{"num_hidden_layers": 20, "hidden_size": 320, "num_key_value_heads": 10, "qk_norm": true, "init_std_qkv": 0.0277, "decay_shape": "pow", "max_seq_len": 256}
Each number is 128 + 24 x the weight over its row's rms, rounded and kept within 0 to 255. Layers, rows and columns count from 0. The size above them is the row's rms in percent of the matrix's.

# layer 12 MLP up, 1280x320, rms 0.0396, rows 0-84, columns 80-159
size [113 101  97 103  91  99  99  96  93 103  99  95  99 106 107  97 102  98  92 104  94  96 111 101 109  92  98 124  94  97  93 104 102 102 103  98  98  97  99  97  94  96 103  93  90 100  94 104 103 101 118 101 101 101  97  97 118  98 101  92  97 102  99  87  99  97  97  97 101  97  99 101 100 101 101  95 103 101  95 100  99  98  92 113  98]
[[107 119 123 166 123 127 115 146 118 138 150  96 140 122 116 112  91 105 138 127  96 180 134  87 148 111  93  77 151 147 109 122 132 130 148 120 153 167 111 120 174 167 181  97  91 133 102 113 139 108 143 124 127 160 119 106 133 127 151  87 156 140 141 122 142 131 124  72  90 126 104 122 125 104 113 109 168 123 127 120]
 [ 77 138 121 112 132 185 158 173 111 158 123  84 117 141 113 139  93  99 121 110 158 129 115 169 181 137 147 122 135 139 137 108 132 123 114 142 113 133 129 109 131 123 128 141 129 160 120 113 104 134 120 122 141 120 175 103 133  92 124  74  98 142  92 133 101 137 141 104  92 116 149 191 113 114 143 137 120 111 168 152]
 [131 118 146 110 155 150 113 113 144 114 130  90 123 116 129 137 111 147 113 139 123  93 155 161 175 108 182 151 108 135 121 116 121 108 131 104 105 130 141 160 156 170 125 113 155 136 129  82 131 119 143 101 166 141 154  95 128 102 107 104 123 135 115 140  96 182 157 142 106 126 174 145 160 127 126 103 155 135 171 128]
 [149 115  84 122 132 128 165 103 103 126 166 142 136 171 123 105 141 129 128  92 144 134 163 113 122 121 147 120 131 115 117 100 124 152  89 138 108 147 155 127 108  99 134 133 126 119 129 133 170  81 145 122 141 108 139 132 150 133  73 135 139 109 163 121 124 111 141 111  86 154 133 145 112 133 187 134 113 110 144 161]
 [158 132 127 112 146 169 121 126  95 139 159 167 102 139 153  98 165 119  96 161 181 131 140 156 127  99 146  85 109 136 158 120 179 142 146 101 123 161 128 113 175 114 127 138 126  88 131 153 112 135  83 105  90 123  95 171 116 132 107 107 127 150  93 123 118 143 146 126 128 126 194 121 105 117  99 120 148 140 132 133]
 [132 133 132 133 138 109 167 101 151 157 123 126 100  70 113 165  74 112 156 139 118 144 109 131  92 125 135 163 148 148 106 118  91 119 153 127 115  98 141 148 161 117 100 138 134 153 109 133 123  96 149 116 148 106 140 139  86 122 139 104 155  92 146 145 162 101 141 139 123 109 122 141 135 121 178 133 187 136 154 151]
 [155 122 132 134 112 140  86 140 186 144 143  95 110 139 162 125  98 112 140 124 116 118 126 112 134 138 116 150 136 120  68  84 165  99  92  93 131 143  95 114 119 153 110 100 114 134 135 135 136 149 124 172 125 123 154 122 148 136  94 138 111 166 117 109 190 105 108 102 113 123 122  85 142 132 162  75  90 100 139 129]
 [116 122  86 113 105 140 128  90  88 124 100 141 100  96 114 143 162  93 103 128 170 121 147 126 129 113 121 114 118 107 153 142 108 179 136 156 131 138 148 111 137 121 124 145 121 122 126 120 142 123 124 127 112  99  98 101 143  99  68 142 131  60 107 130 136 174 174 123 136 158 126 148 128 118  99 127 157 109 100 132]
 [171  86 127 137 180 141 124 141 154 104 169 142 115 141  90 118 101 114 181  81 124 140 116 140 112 163 129 123  91 106 160 163 119 120 102 115 133 127 126 144 106 140 143 150  99 147 153 130 124 116 139 100 118 139 142  89 148 144  96 134 121 146 130 117 120 120 131 112 169  67 145 115 135 112 138 108 155 117 165 106]
 [127 155 150 132 106 129 122 130 135 141 118 112 105 144 119 140 128 141 138 115 143  97 144 132 152 135 144 129 140 107 142 133 110 136 102 152  98 116 121 168 157 106  83 161 130  82 131 108 125 118 114 108 117 124 158 132 150  91 138 152 126 100 146 125 103  91 118 128  90 155 117 126 121 120 130 173 158 107 151 126]
 [165 130  80 108 128 122  68 165 109 127 126 151 135 104  92 130 160 112  90 129 102 132 139 142 163 170 175 124 152 136  51 105 138  95 152 102  96 136 120 151 167 127 162 114  70 159 153  86  78 116 145 154 139 164 170 140 152 161 121 155 163  90 114 134 110 153 131 127 117 148 126 139 130 103 126  86 132 129 123 128]
 [105 137 118 152 138 120  90 108 127  98 153 149 133 102 119 149 127 123 138 118 112 121 145 106 130  99 171 102 136  81 118 105  84 119 131 156 109  97 125 136 122 130 129 123 165 133 143 140 114 113 102 114 184 129 117 143 143 156 110 125 168 110 167 135 190 160 128 106 114 132 177  95 123 120 105 131 158 103 102 147]
 [141 153 125 147 155 122 105 136 110 119 161 122 117 145 133 111 143 122  94 140 160 115 128 148 152 137 120 137 133  93  89 107 111 121 119 127  83 152 143  77 113  98 186 139 142 143  94  95 137 144 157 105 159 127 125 133 102 106 139 103 114 121 137 151 158 111 129  97 124 135 162  83 149 133 135 129 125 115  87 124]
 [139 142 141  67 102 170 102 142 113 147 149 129 104 127 105 100 111 134  95 155 171 112 133 125 150  97 155 148 166 125  97  95 122 134 124 146 116  94  89 148  68 155 109 149  87 128 139 115 144 126 146 151 120 133 122 133  94  99 105 150 128 136 150 144 131 130  82 109 120 127 138 169 102 133 110 116 148 137 155 156]
 [127 138 123 122 133  96 123  94 148 164 153 115  71 117 154 149 117 164 108  98 100 135 115 128 142 113 111 101 136 129 143 134 127 126 159 107 143 109 144 180 128 142 160 138 134 158 155 123 130 172 127 115 126 109 164 124 121  85 148 112 144 154 124 122 112 146 122 185  90  62  99 170  96 117 184 106 114 145 164 123]
 [142 138 124 122  92 120 114 139 118 167 136  91  94 156 119 144 126 164 158 123 126 127 134 104 172 122 140 133 144 126  94 151 125 122 149  79 134 165 110 146 170  85 140 163 150 141 119 140 102 107 193  81 125 161 157 131 159  81 168 125 161 104 145 113 118 169 165  79 149  98 127 118 140  79 109 140 112 166 113 177]
 [144 143 119 116 114 142 114 126 105 133 165 138 117 132 151 120 145 151 163 153 120 111 148  98 127  93 146 122 143 118 145 132 111 134 130 100 115 117  69 121 142 147 135 120 126 128 126 134 116 153 122 154  97 115 159 118  95  84 165 119 148 132  94  62 107 137 135 137 108 110 128 131 160 100 153  74 145 100 140 101]
 [ 62 114 157 132 145 147 111 147 133 156 130 143 118 109 116 143 144 150 166 138  92 149 134 163 114 154 155 127  78 122  86 109 108 142 133 121 154  73 171 135 119 120 136 138 141 156 106 126 152 122 164 159 142 137 117 119 124  93 125 132 115  77 123 133 162 106 155 136  90 129 131  99 154 138 150 111 166 157  91 172]
 [125 127 136 133 165 120  86 148 109 162  89 114 135 101 149 105  88 123 138 145 141 111 160 118 149 115 141 111 156 113 101 150 118 106  90 117 127 122 126 133 148 153 135 182  91 132 130 125 129 104  95 114 187 116 131 141 136 109 103 172 120 123 108 132 150 106 131 130 148 130 159 154 147 153 139 150 156 123 104 139]
 [171  97 113  99 102 110  65 153 104 149 111 149 158 124  97 100 141 125 100 170 149 126 119 101 143 127 104 146 140 142 139 116 156 140 137 127 106 123 134 168 130 128  81 157 127 106 124  60 156 125 132 180 131  92 132 126 115 112 121 128 100 127 119 168  88 122  87 124  86 108 140 125 144 150  71 104 131 151 133 162]
 [ 93 122 133 120 135 154 169 121 109 163 160 153 124 110 137 121 128 142  88  88 138 100 137 109 161 102 124  93 132 132 123 141 121  99 100 133 118  98 163 147 122 126  99 126 183 142 171 108 114 144  98 184 125 100 166 137 111 120 134 112 111 116 163 137 113 122 132 154 111 125 137 144  66 165 121 146 139 151 144 122]
 [143  98 113 139 148 152 141 130 113 165 117 161  87 127 109 154 135 163 121 125 111 143 146 104 144 151 125 134 114 151 145 137  81 106  92 144 123 116  44 129 141 115 138 133 111 129 152 128 120 142 130 107  67 101 112 139 113  79 169 133 128 113 115 138 121 134 125 134  94 124 130  80 129 141  99 177 140 109 133 133]
 [147 118 145 110 173 149 125 156 139 119 154 128 125 129 170 138 102 129 116 116 148  96 110  97 107 116 160 111 113 136 114 113 118  92  94 145 116 125  93 121 132 160 132 129 137 103 128 160 140  92 132 100 148 131 128  95 127 117 158 118 147 122 152 132 145 118  98 143 139 164 130 120 183  74 149 129 116 116 135 144]
 [117 155 139 118 112 153 129 167 147 130 131 141  89 129 124 166 107 157 132 139 154  91  76 169 122 163 133 139 102 129 109 141 160 125  94 107 123 157 120 117  98 145 150 142 163 142  86 101 128 111 132 101 142 137 123 115 111 150 118 144 130 161  85  90 122 158 152  89 153 111 144 132 130 143 190 139 143 150 133 130]
 [117 135 132 161 128 102 136 139  93 141 130 125  97 147 103  89 118  88  93 171 130  89 143 163  87  86 145 121 163 169 117 142 150 126 115 137 135 113 137 125 175 140 141 136 118 119 135  89  85 146 125 172 144 101 135 111 133 129 144 145 120 146 162 163 117 129 174 117 110 123 138 114 147 109 105 103 135 117  96 110]
 [ 80 117 126 113 130 146 148 130  65 113 135 130  91 139 129  93 119  95 144  73 142 139 123 120 118 127 109 133 128 125 155 109 144  79 139 126 150 117  91 141 111 110 106 158  77  97 110 123 154 158 119  71 130 150 103 128 134 187 147 129 129 142 132 137 160 113  80 133 102 125 139 136 137  73 110 150 143 115 148 133]
 [136 150 137 115 129 151 137 144 100 155 100 113 107 153 122 124 130 106 105  70 133 137 150 131 102 100 134 116  55 125 134 123 125 105 159 111 156 120 165 163 152 170 153 110 107 152 113  98 120 135  94  91 154  85 146 133 179  95 130 153 165 155 102 100  98 140 121 148 132 121 108 121 131  90 119 147 117 136 153 152]
 [ 97 153 133 151 131 117 115 140 113  92 104 128 100 159 141 132 121 133 138  88 110 140 166 135 118  94 172 140  92 147 135 135 134 131 177 145 125 136 111 113 160 143 123 120 150 161 122 122 128 104 154 105 161 138 128 165  88 140 127 172 172 134 134 168 165 176  96  81 109 102 107 138 121 119 136 119 159 131 165 131]
 [124  91 127 124 136 108 127 139 127 119 116 120  94 135 105 150 111 119 108 105  63 133 137 151 178 129 130 157 114  73  88 102 145  85 142 135  99 155  93 129 135 103 126 127 158 112 123 117  94 121 155 134 166 120 111 142 114 136 111 119 105 143 128 163 169 149 125  96 120 147 129 144 112 109  75 150 129 152 160 134]
 [106 115 105 127 138 160 146 115 115 126 140 133 112 110  74 109 128 156 167 157 148 111 127  71 120 120 134 133 136 109 122 155 102 116 122 139 120 103 120 170 105 148 115 127 106 133  81 131 141 128 132 162 191 135 153 118 113 127  92 155 174 131 142 124 161 135 135 195 114 149 145 103 113 123 151 154 111 149 157 118]
 [126 126 150 139 117 191 148 120 102 161  90 122 108 156  91 175 151  96 130 115 108 123 154 122 142 148 110 121 151 138 139 120 112 118 181 139 118 131 125 105 142 153 150 135  87  81 125 103 128 138 170  88 114  88 105 142 147 123 131 106 141 128 121 144 134 173 141 126 121 152 162 132 121 134 138 130 115 133 141  85]
 [110  48 131 149 134  95  95 172 105 145 178 142 111 121 131 155 133 100 141 158 152 139 133 161 129 139 150 108 115 127  92 130  98 161 137 122  71 139 110 132 131 125 125 134  72 154  84 143 125 110 106 147 118 137 121 113 139 120 104 150 172 143 112 146 151 144 136 140  84 142  96  84 142  90 142 119 161 153 134 105]
 [140 116 106 132 115 137 111 110 123 142 129 127 134 109 117 150 162 125 131 179 153  96 116 109 104 127 152 142 119 115 155  75 111  98  95 148 109 161  95 139  81 164  79  92 165 122 112 128 139  94  72  86 138 130 143 140  69 144 131 106 140 122 126 122 119 141 157 112 154 108 172 119 108 171 175  94 105 100 191 136]
 [124  79 139 149 122 150 133 155 170 110 127 125 113 128 123 126 106 104 109  96 159 114 164 141 133 144 116 155 103 129 128 148 111 124 112  98 112 130 112 186  99 141 172  95 110 151 113 100  93 130 177 125 147 140 127 130 182 125 112 118 124  83 151 129 130 151 123 129 133 146 120 120 127 113 132 129 125 104 152 103]
 [131 127 139 130 121 138  87 150  92 119 129 123 111 152 135 115 118 120 185 141 163 175 156  99 144  93 149 162 164  98  88 133 108 123  99 115 128 117 161  88 109 143 148 112  90 139 124  91 106 153  79 133 152 134 132 115 147 133 107  71 126 147 121 123 134 130 149 118 106 132 105 127 141 160 128 119 169 100 130 133]
 [113  92 132  65 143 176 125 149 125 146 145 133 147 102 111 133 135 125 141 132 158 123 153 124 145 153 136 137 143 111 142 103 150  77 137  90 117  86 136 137 152  75 161 119 116  98 112 127 134 180 149 136 140 132 156 146 130 132 152 112 131  88 121 124 140 156 146 115 154  96 126 105 155 130 139 136 121 117 163  91]
 [142 154 144 157 132 138  81 116 136 121 146  96 122 118 155 112 121 127 119 169 130 100 132  70 135 157 108 113 148 108  87 134 145  88 134 153  80 139 139 164  92 130 110  92 127 133 135 131  93 101  98 140 100 130 133 101  98 106 135 135 143 168 129 152 113 165 133 124  96 116 127 131 149 103 141 125 134 144 106 118]
 [116 130 140 137 125 149  92 133 147 138 114 162 173  86 104 134 142 113 140 124 139 115 163 134 161 140 125 135 139  96 180  98  92  75 117 100 115 157 168 127 152 126 140 112 115  80  97 158 160 140 133 180 116 148  82 109 133  96  95 120 165 121 143 133  98 108 163 135 136 134 148 120 107 126 107 108 122 139 158 114]
 [135 118  64  99 146 164 115  97  87 106 131 156  89 161 164 131 147 151 114 120 112 124 125 109 132 143 137 131 133  97  91 122 106  95 124  97 120 113 105  89 145 146  91 136 133 170 137 133 107 139 117 122 124 185 130 126 153 104 109 119 152 113 187 133 112 134 149 113 150 178 141 161 137 146 119  87 143 106 109 109]
 [111 137 121 181 119 190 131 147 195 135 115 129 155 149 127 155 122 123 135 161 164 134 116 116 140 119 111 101 140 147 151  62 120 211 114 127 124 168 133 155 114 105 112 143  98 166  76 136 173 136  89 121 156 137 117 100 159 104 139  90 165 119 157 125 133 130 117 145 103 158 120 103  95 136 147  83 132 153 135 163]
 [148 141 113 132 110 125  97 134 110  89 141 117 150 134 131 166 150 133 131 134 144 124 164 135 114 140  96 138  82  81 162 132 154  99 143  80 148 135 126 124  91 143 151 139 125 120 144  97 128 114 138 169 112 102  87  85 117 131 113 109 140 103 145 114 106 112 122 148 112 140 133 136 111 119 128 174 187 144 131 114]
 [105 113 113 192 175 120 125 122  79 148 124 102 142 129 106 148  92  76 104 143 117 139 156 117 111 136  85  87 135 127 109 139 125 106 142 113 145 131 112 129 107 168 151 143 151 124 133  94 142  95 121  96 135 135 148 114 145 164 137 147  87 124 165 114 134 158 116 106 133 163 156 123 106  79 127 113 127 104 128 131]
 [119 149  87 132 120  89 173 137 151 135 149  95 128 110 150 128 129  71 123 136 112 133 111  83 137 102 128 142 141 122 133 159 123  91 143 141 146 153  95 160 187  94 123 129 113 172 136 167 115 144 148 159 143 116 107 104  99 146 107 109 160 118 114 154 119 118 131  76 140 127 139 146 150  88 121 107 113 141 108 104]
 [135 127 127  97 149 114 149 161 119 119 106 121 126 149 153 139 116 114 134 119 133 129 124 103 141 157 131 139 153 140 126 108 151 113  90 166 145 155 108 136 182 190 125 178 150 112 133 129 130 152 163 177 130  95 176  95  87 118 115 138 137  97 157  83 136 131 171 148 121 119  99 138 102 115 114 158 110 107  93 154]
 [167 104 140 131 137 105 158 128 134 109 137 107 179  87 127 102 102 140 122 136 128 122 155 153 115 127 128 148 131 152 136 130 183 119  82 157 132 123 137 110  98 160 108  99 130 161 156 133 133 128 184 172 157  79 147 106 132 126 151 115 121 191 176 139 143 135 117 124 103 117  96 134 129 141  91 132  91 121 122 122]
 [120  90  97 144 125 125 132 110 101 167 125 127  81 123  74 129 141  99 145  69 121 144 133 124 125 129 162 124  80 120 144 164 124 116 137  92 120 128 119 149 102  80 116 151 137 135  88 119 143 114  90 166 140 155 164 109 118 172 170 138 117 137 137 169 112 139 119 137 152  86 147  93 100 153 144 150  98 138 160 127]
 [145 156 156 118 178  91 141 107 132 120 143  75 127 144 179 133 143  66  96 111 128  92 130  99  90 154 134 116 138 139 108  95 134 139  93  92 136 111 158 147 122 101 138 132 152 138 121  99 126 126 137 115 152 144 113 161 133 133 118  75 172 138 132 120 143 142 123 157  95 101 110  94 101  95 190 108 101 160 147 158]
 [110 119 124 164 132 161 101 107 102 143 156 114 110 166 163 124 111 107 112 186 171  94 150  86 145  87  84 116 160 116 121 150 140 175 100 107 161 127 111 117 138  78 117 117 108 134 162 165 131 151 111 170 120  85 119 132 154 123 143 139 117 123 137 150 125  95 122 147 152 133  99 206 117 145 138 103 123 141 141 101]
 [140  90  92 156 124  98  77 124 115 151 133 166 152 128 140 171 148 104 140 159 154  72 156  76 131 104 133 130 108 143  89 102  88 103 138 196 149 135 117 145 110 130 154 145 115 137  99 109 167 112 106  64 120  87 124 105 120 131 138 102 121 135 123  76  88 134 135 104 131 140 118 166 125 135 169 135 137 130 139 164]
 [157 158 129 137 151 152  92 102  98 105 130  83 114 131 173 142 118  96 132 126  95 146 139 154 140 142  99 152 152  96 133 146 108 132 185 108 126 144 132 149 127 159 164 100 114 125 159 126 132 100  99  98 106  94 137 149 158 109 141  90 151 104 142  68 131 125 132 129 132 174 121 122 130 132 110 142 153 122 148 109]
 [130 132 128 137 118 162 119 167 117 131  80 117 124 112 134 132 124 119 117 121 128 139  71 137 132 140  89 137  86 107 118  66 147 150 155 126  98 135  97 118 140 136 160 166 152 120 131 155 146 136  90 133 164 111 116 150 107 151 172  93 121 144 179 170 102  94 133  73  94 117 131 136 148 115 131 110 137  74 113  86]
 [106 129 131 137  95 134  91 129 115 114  84 109 142 107 113  91  86 137 154 144 128 102 119 101  97 112 143 121 109 118 131 114 151 109 105 128 121 141 134 100 131  79 144 110 132 114 156 124 158 107 135 116 203 136 136 132 152 127 144 119 118 119 120 103 140 118 123 101 150 128  90 150 117  98 113  94 135 137 170 109]
 [103 146 111  98  89 147 115 136 107 118 140 118 169 118 137 121 132 131 155 145 157 120 108 104  89  96  89 144 180 116 125 129  58 127 138 173 138  85 171 120  98 119  75 119 123 152 149  91  99 141 149 116 164 113 104 130 152 121 143 119 115 101 155 148 179 128 146 138 124 137 141 145 118 132  91 138 150 155 129 137]
 [144 159 122 128 153 105 141 124 112 122 148 114 120 120 154 146 115 178 193 115 149 137 103 133 171 110 105 126 153 126 145 140 160 106 136 134 129 104 105 150 139 107 108 102  88 155 128 142 151 108 104  95 110 106  83 131 136 127 157 118 167 103 155 110 108 127 115 104 156 136 152  94  78 142 104 160 140 105 118 171]
 [139 114  95 147 133 163 116 124 101 148 142 111  80 133 160 115 124  95  99 118 154 174 141 144 140  83 112 115 123 138 128 131 116 149 203 163 116 138 133 115 135 116  87 106 105 121 152 137 103 107 140 137 128 168 112 125 178 143 149  72 150 128 110  98 134 127 105 126 112  94 161 122 104 142 149  99 166 123 177 109]
 [131 195 147 148  82 117 135 152 141 118 127 115 134 105 102  90 100 118 125 105 131 123 185 132 120 142 104 110 141 158 169  73 120 134 100 144 167 147  99 167 151 133  74 129 140 137  98  86 139 164 111 103 144 149 104 136 128  83 108 110 141 121 168 113 142 109 147  78 163 141 130  97  87 132 146 111 149 121 142 141]
 [171 135 133 172 129 140 138  99 103 126 125 135 116 103  96 126 119 141 182 120 143  79 113 125 109 119  96 125 115 162  95 114 128 153 138 117 108 150 162 136 141 137  95  99 184 144 110 104  97 126 108 132 144 120 128 150 140 104 110 106  98 186 129 139 136  93 157 136 168 128 127 104 182  92 100 116 131 123 157 140]
 [172 124 129  93 103 104  99 156 150 152 149 128  79 126 137 125 149  99 112 104 143 126 118 126 120  95  61  92 110 135 121 128 105  89 145 117 167 101  94  96 118 179 158 123 136 152  79 109 105 150 131 135 134 126 118 131 135 173 156  88  99  96 115 118 138  58 165 118  91 129 126 153 112  77 141 156 120 132 121 146]
 [123 172 110 125  98 146 148 153 164 121 140 153 152 177 150 146 102 106 136 198 117 104 159 108 150 142 111 138 129 106 143 115 117 105 146 114 172 117 142 100 133 135 139  91 137 134 131 194 112 127  99 132  97  94 114  95 117  90  87 129 140 130 147 129 111 161 160 143 165 124 121 128 125 100 117 153 133 148 109 140]
 [149 122 140 154 140 146 100 123 113 149 154 149 108 127 125  81 115 130 120 124 148 152 163 120 145 133 100 137  90 112 101  95 137 116 159 151 132 100 111 179 158 146 145 106  65  75  90 109 120 130 123 105 159 126 129 132 134 153 128 132 135 141 110 147 123 140 138 121 127 167 115 149 170 152 117 122 133 134  91 126]
 [114 106 112 126 156 127 196 153 115 142 177 116 121 117 122 127  92 121 117 124 103  99  85 153 106  94 127 123 150  83 133 106 129 135 108 113 155 103 121 101 116 129 107 132 126 149 161 133 138 156 136 121 150 138 180 158  99 132 108  82 130 126 118 148 120 113 134 134 177 108 120 115 114 141 135 117 120 136 126 152]
 [109 120 184 136 131 107 119 147 136 107 111 135 103 101 125 118 147 149 155 110 152 105 148  92 118 120  97 143  94 146  77  93 117 102 127  98 133 105 137 112 150 122 191 128 139 109 135 124 115 128  50 122 134 171 165  99 114 115 144 132 167 150 132 127 120 102 149 102 156 143 118 102 161 158 150 126 136 126 139 139]
 [151 130  88 151  81 150 106 159  99 123 145 126  87 160  83 151  97 136  68 109 156 127 127 134 163  91 102 133 139 149 110 123 125 130  91 160 131 146 158 135 193 171 144 122 121 156 115 117 126 112  70  91 111 137 150 115 125 169 124 124 153 143 133 121 173 107 146 141 128 116 159 130 140 109 160 131 143 130 136  96]
 [123 125 154 128 150 112 146 132 131 117 126 106 102  78 145 129 138 173 125  99 134 119 110 134 149 134 140 110  90  97 125 102 116 104 147  84 133 123  99 139 132 119 147  96  78  95 161 103 137 168 126 130 142 160 145 153 146 142 161 109 132 118 145 122 143 142  88 156  96  94 123 114 176  99 154 160 142 138 151 140]
 [125 168 147 125 112 128 130 105 151 128 142 156 136 163 168  99 159 115 130  86 114 112 109  94 140 109 157 111 131 108 134 143 153 147 113 132 172 132 111 122 117 159 116 105 133  89 117 125 119  90 177 130 136 144 111 128 162 121 122 133 142 123  71 190 113 111 144 111 130 157 126 137  99 105 124 130 132 120 166  92]
 [115 160 136  82 157 109 148 134 186 160 141 142 102 154 128  90 137 132 166 125 145 133 150 135 110 165 116 153 157 139 160 113  84 121 118 118 142 119 103 125  86 142 139 126 114 171 134 100 165 125 141 161 159 120  94 175 148 131 151 111 128 165  91 136 146 153 151 139 103  78 158 118 127 107 150 124 161 106 101 123]
 [ 99 118 113 106 116 147 107 126 139 110 126  63 127 104 136  94 126 113 118 160 142 130 135 107 106 127 101 150 103 161 139 119 171 120 103 127  70 144  82 121 134 118 108 163  85 152 145 164 138 147  96 102 116  98 150 136 139 133 151 138 140 116 119 100 133 136 141 172 133  85 140 170 119 144 120  98 169 124 142  62]
 [118 113 151 133 187 152  79 130 130 157 115  92 150 167 138 127 122 117 150 159 190 101 108 104 157 150  83 131  84 143 169 116 146 137 135 141 129 149 119 146 116 116 124  99 157  95  92 125 120 108 143 142 138 139 113 166 175  94 140 131 115 176 112 130 158 144 104 145 118 124 104 120 138 110 149 122 120 110 120  80]
 [109 110 134 146 159 160 122 162 150  89 108 108 113 112 115 140 101 141 158  99 140 139 188 106 143 160 134  86 139 119 119 112 131 141 159 140 101 147 123 115 169 130 115 115  85 176 159 129 122 155 109 124 139 130 108 157 170 114 177 131 137 125 138  82 140 110 123  66 105 118 130 118 103 130 123 116 139 107 104 125]
 [159 147 131  81 141 147 102 156 129 149 129  99 155 110 142 118 118 141 150 144 111 124 130  99 114 139  68 122 141 113 172 146 116 119 138 150  99 144 143 140 112 106 101 114 143 122 123 116 152 137 121 202 119 137  94 149 144 125 127 142 106 133 136  99 170 108 167 138 124 160  89 141 134 147 130 131 113 140 149 116]
 [135 120  98 127 105  98 129 143 120 167 153  97 127 139 126 139 129 169 136 139  95 129 152 160 142 135 127 136 119  86 123 129  87  88 129 121 135 122 116 145 100 128  96 137  92 170 130 143 121 153 100 114 106  98 101 103 145 143 155 135 175  88  89 178 171 103  95 113 148 145 102  88 124 104 129 131 152 116 140 140]
 [118 129 109 146  95 140 111 127 129 149 101 113 124 136 148  75 133 142 153 130 154 148 141 119 128 140 131  98 142 115 110 131 135 127 125 163  94 135 115 170 176 149  83 147 129 135  83 144 143 158 121 142 171 119 151 112 122 148 101  90 148 131 154  83 114 114 212 108 141 123 112 132 103 135  99 142 173 149 124 121]
 [117 131 176 141 119 146 132 127 160 134 141 133 110 154  86 110 108 112 129 138 108 107 126 135 113  94  94  97 105 140 117 118  96 174 118 124 120 138 124 106 118 117 115  98 155 132  97  96 156 121 132 145 147 146 114 128 102 139 112 146 124 129 121 131  70 116 109  99 158 126  92 102 121 135 102 114 144 140 164 114]
 [132 119 166 165 155 184 150 151  94 181 117 127  90 128 153 126 118  99 139  90 119 119 129 114 131 110  91 167 153  80 154 111 131 179 158 152 107 148 124 123  95 175 128 125 126 182 113 162 101 170 133 152 157 116 135 106 140 140 129 107 119 119 115 129 145 107  76 103 114 137  97 115 139 149 147 135 116 129 158 148]
 [106 125 147 134 117 114 177 119 125 139 135 150 113 111 115 103 151 100 171 114 160 157 117 116 127 134 159 142 127  77  92 129 139 134 121 117 149 119  92 129 140 166 127 129 152 105 124 142 142 107 116 118 147 111 145 124 140 151 118 120 141 161 122 141 150 133  98 122 185  99  58 112 123 126 137 139 152 119 172 144]
 [143  98  95 141 122 112 164 135 110 115 107 135 149 141 104 110 131 129 114 139 165 112 140 110 144 119 151 126 160  75 116 147 128 123 124 140  99 119 129 136 188 137 144 182  85 107 158 155 160 143 117 149 136 168 116 126 123 120 130 126 160 148 157 100 127 122 149 132 143 131 140 112 140 130 136 112 132  87 128 137]
 [100 125 140 126 103 142 110 130 136 140 126  91 113 129 156 126 169 127 141  98 166 120 140 132  65 150  87 152 124 124 121 150  96 140 107 148  90 129 120 104 116 141 179 165 119 146  94 141 116 143 125 128 134 102 138 111 184 102 139 113 106 111 155 145 142 108 109 151 111 121 151 131 162 147 168 116 135 109 124 102]
 [171 136  80 136 191 132 160  91 146 102 148 153 154 155 128 148 123 168 107  98 141 106 111 108 126 161 113 107 125  94 103 106 141 156 162 129  96 126  83 146 123 127 132 126 143 176  70 118 122 155 129 178  79 132 123 128 141 112  93 104 131 120 118 143  90 139 122 161 114 124 133 128 134 131 151 132 113 111 187  96]
 [124 113 176 138 117 135 139 154  92 102 152 129 145 118 128 123 133 154 135 105 129 125 101 113 132 104 129 173 102 110 132 118 120 152 145 154 151 100 153 111 130 124 138 119 120 123  96 121 141 104 112  86 140 105 123 131 120 145 126 105 136 118 120 144 170 126 108  92 161 139 152 130 130 132  79 154 148 106 123 131]
 [150 129 123 124 112 132 144 135 145 117 186  93 113 126 155 150 149 135 133 111 104 120 123 113 150 151 133 148 177 147 109 190 150 101 141 150 132 159 120 111 162 106 118  73 172 179 100 134 113 118 139 130 117 122 119  86 156  98 144 120 150 138 124 149 105 146 153 135 134  92 156 139 118 148 176 127 147 115 160 121]
 [106 154 121 137 119 120 152 132 129 124 112 169 147 124 113 115 168 153 166 145 114  83  97 131 163 159 109 168 102 123  52 151 122 134 137 134  66 126  74 152 151  99 114 126 157  94 111 137 152 125 144 130 130 124 100 144 104 116 102 113 115 168 139 100 113 144 175 123 118 123 111  75 140 144 127 132 138 127 150  75]
 [102 151 148  81 142 104 173 135 159  72 130 170 125 128  89 123 152 134 113 197 142 105 181 128 101 137 147 101 143 119 127 139 115 147 119 106 140 142 120 111 137 150 126 173 148 123 125 136 156  82 131 108 142 181 144 130  84 134 138 151 143 108 162 130 121 130 159 130 120 174 130 140 172 104 154 154 139  92 178 141]
 [152  89  97 115 142 118 147 127 113  94 129 135 112 160  87 136 146 125 173 119 119 109 100 135 150  74 139 133 113 119 166 135 140  97 164 144 115 144 121 113 144 181 137 146 145 109 150 129 112 145 128 185 123  86 138 123 125 139  95 120 128 143 119 136 148 114 140 130 118 119 100 151 132 130  95 101 130 131 131 148]
 [ 62 134 124 101 149 119 110 132 109  76 144 113  64 132 131 125  95 161 116 137  99 118 141 139 101 114 123 173 142 134 168 145 126 147 136 142 120 133 101 104 140  79 134 163 116 128 102 139 167 107 103 154 135  85 107 145 157 147 136 157 201 144 114 114 133  83 140 126 141  96 164 148 121 110 119 153 141 156  84 129]
 [151  96 144 101 116 112 147  90 135 121 103 113 130 121 126 121 162 139 116  77 130 149  98  79 159 132 120 120 126 167 167  72  96 114 102 135 122 152 139  86 117 110 129 144 128 143 116 140 117 113 114 162 151 140 102 118 132 143  86 110  92  90 160 110 123 172 154 144 119  81 133 183 121 183 127 101 133 124  84 106]]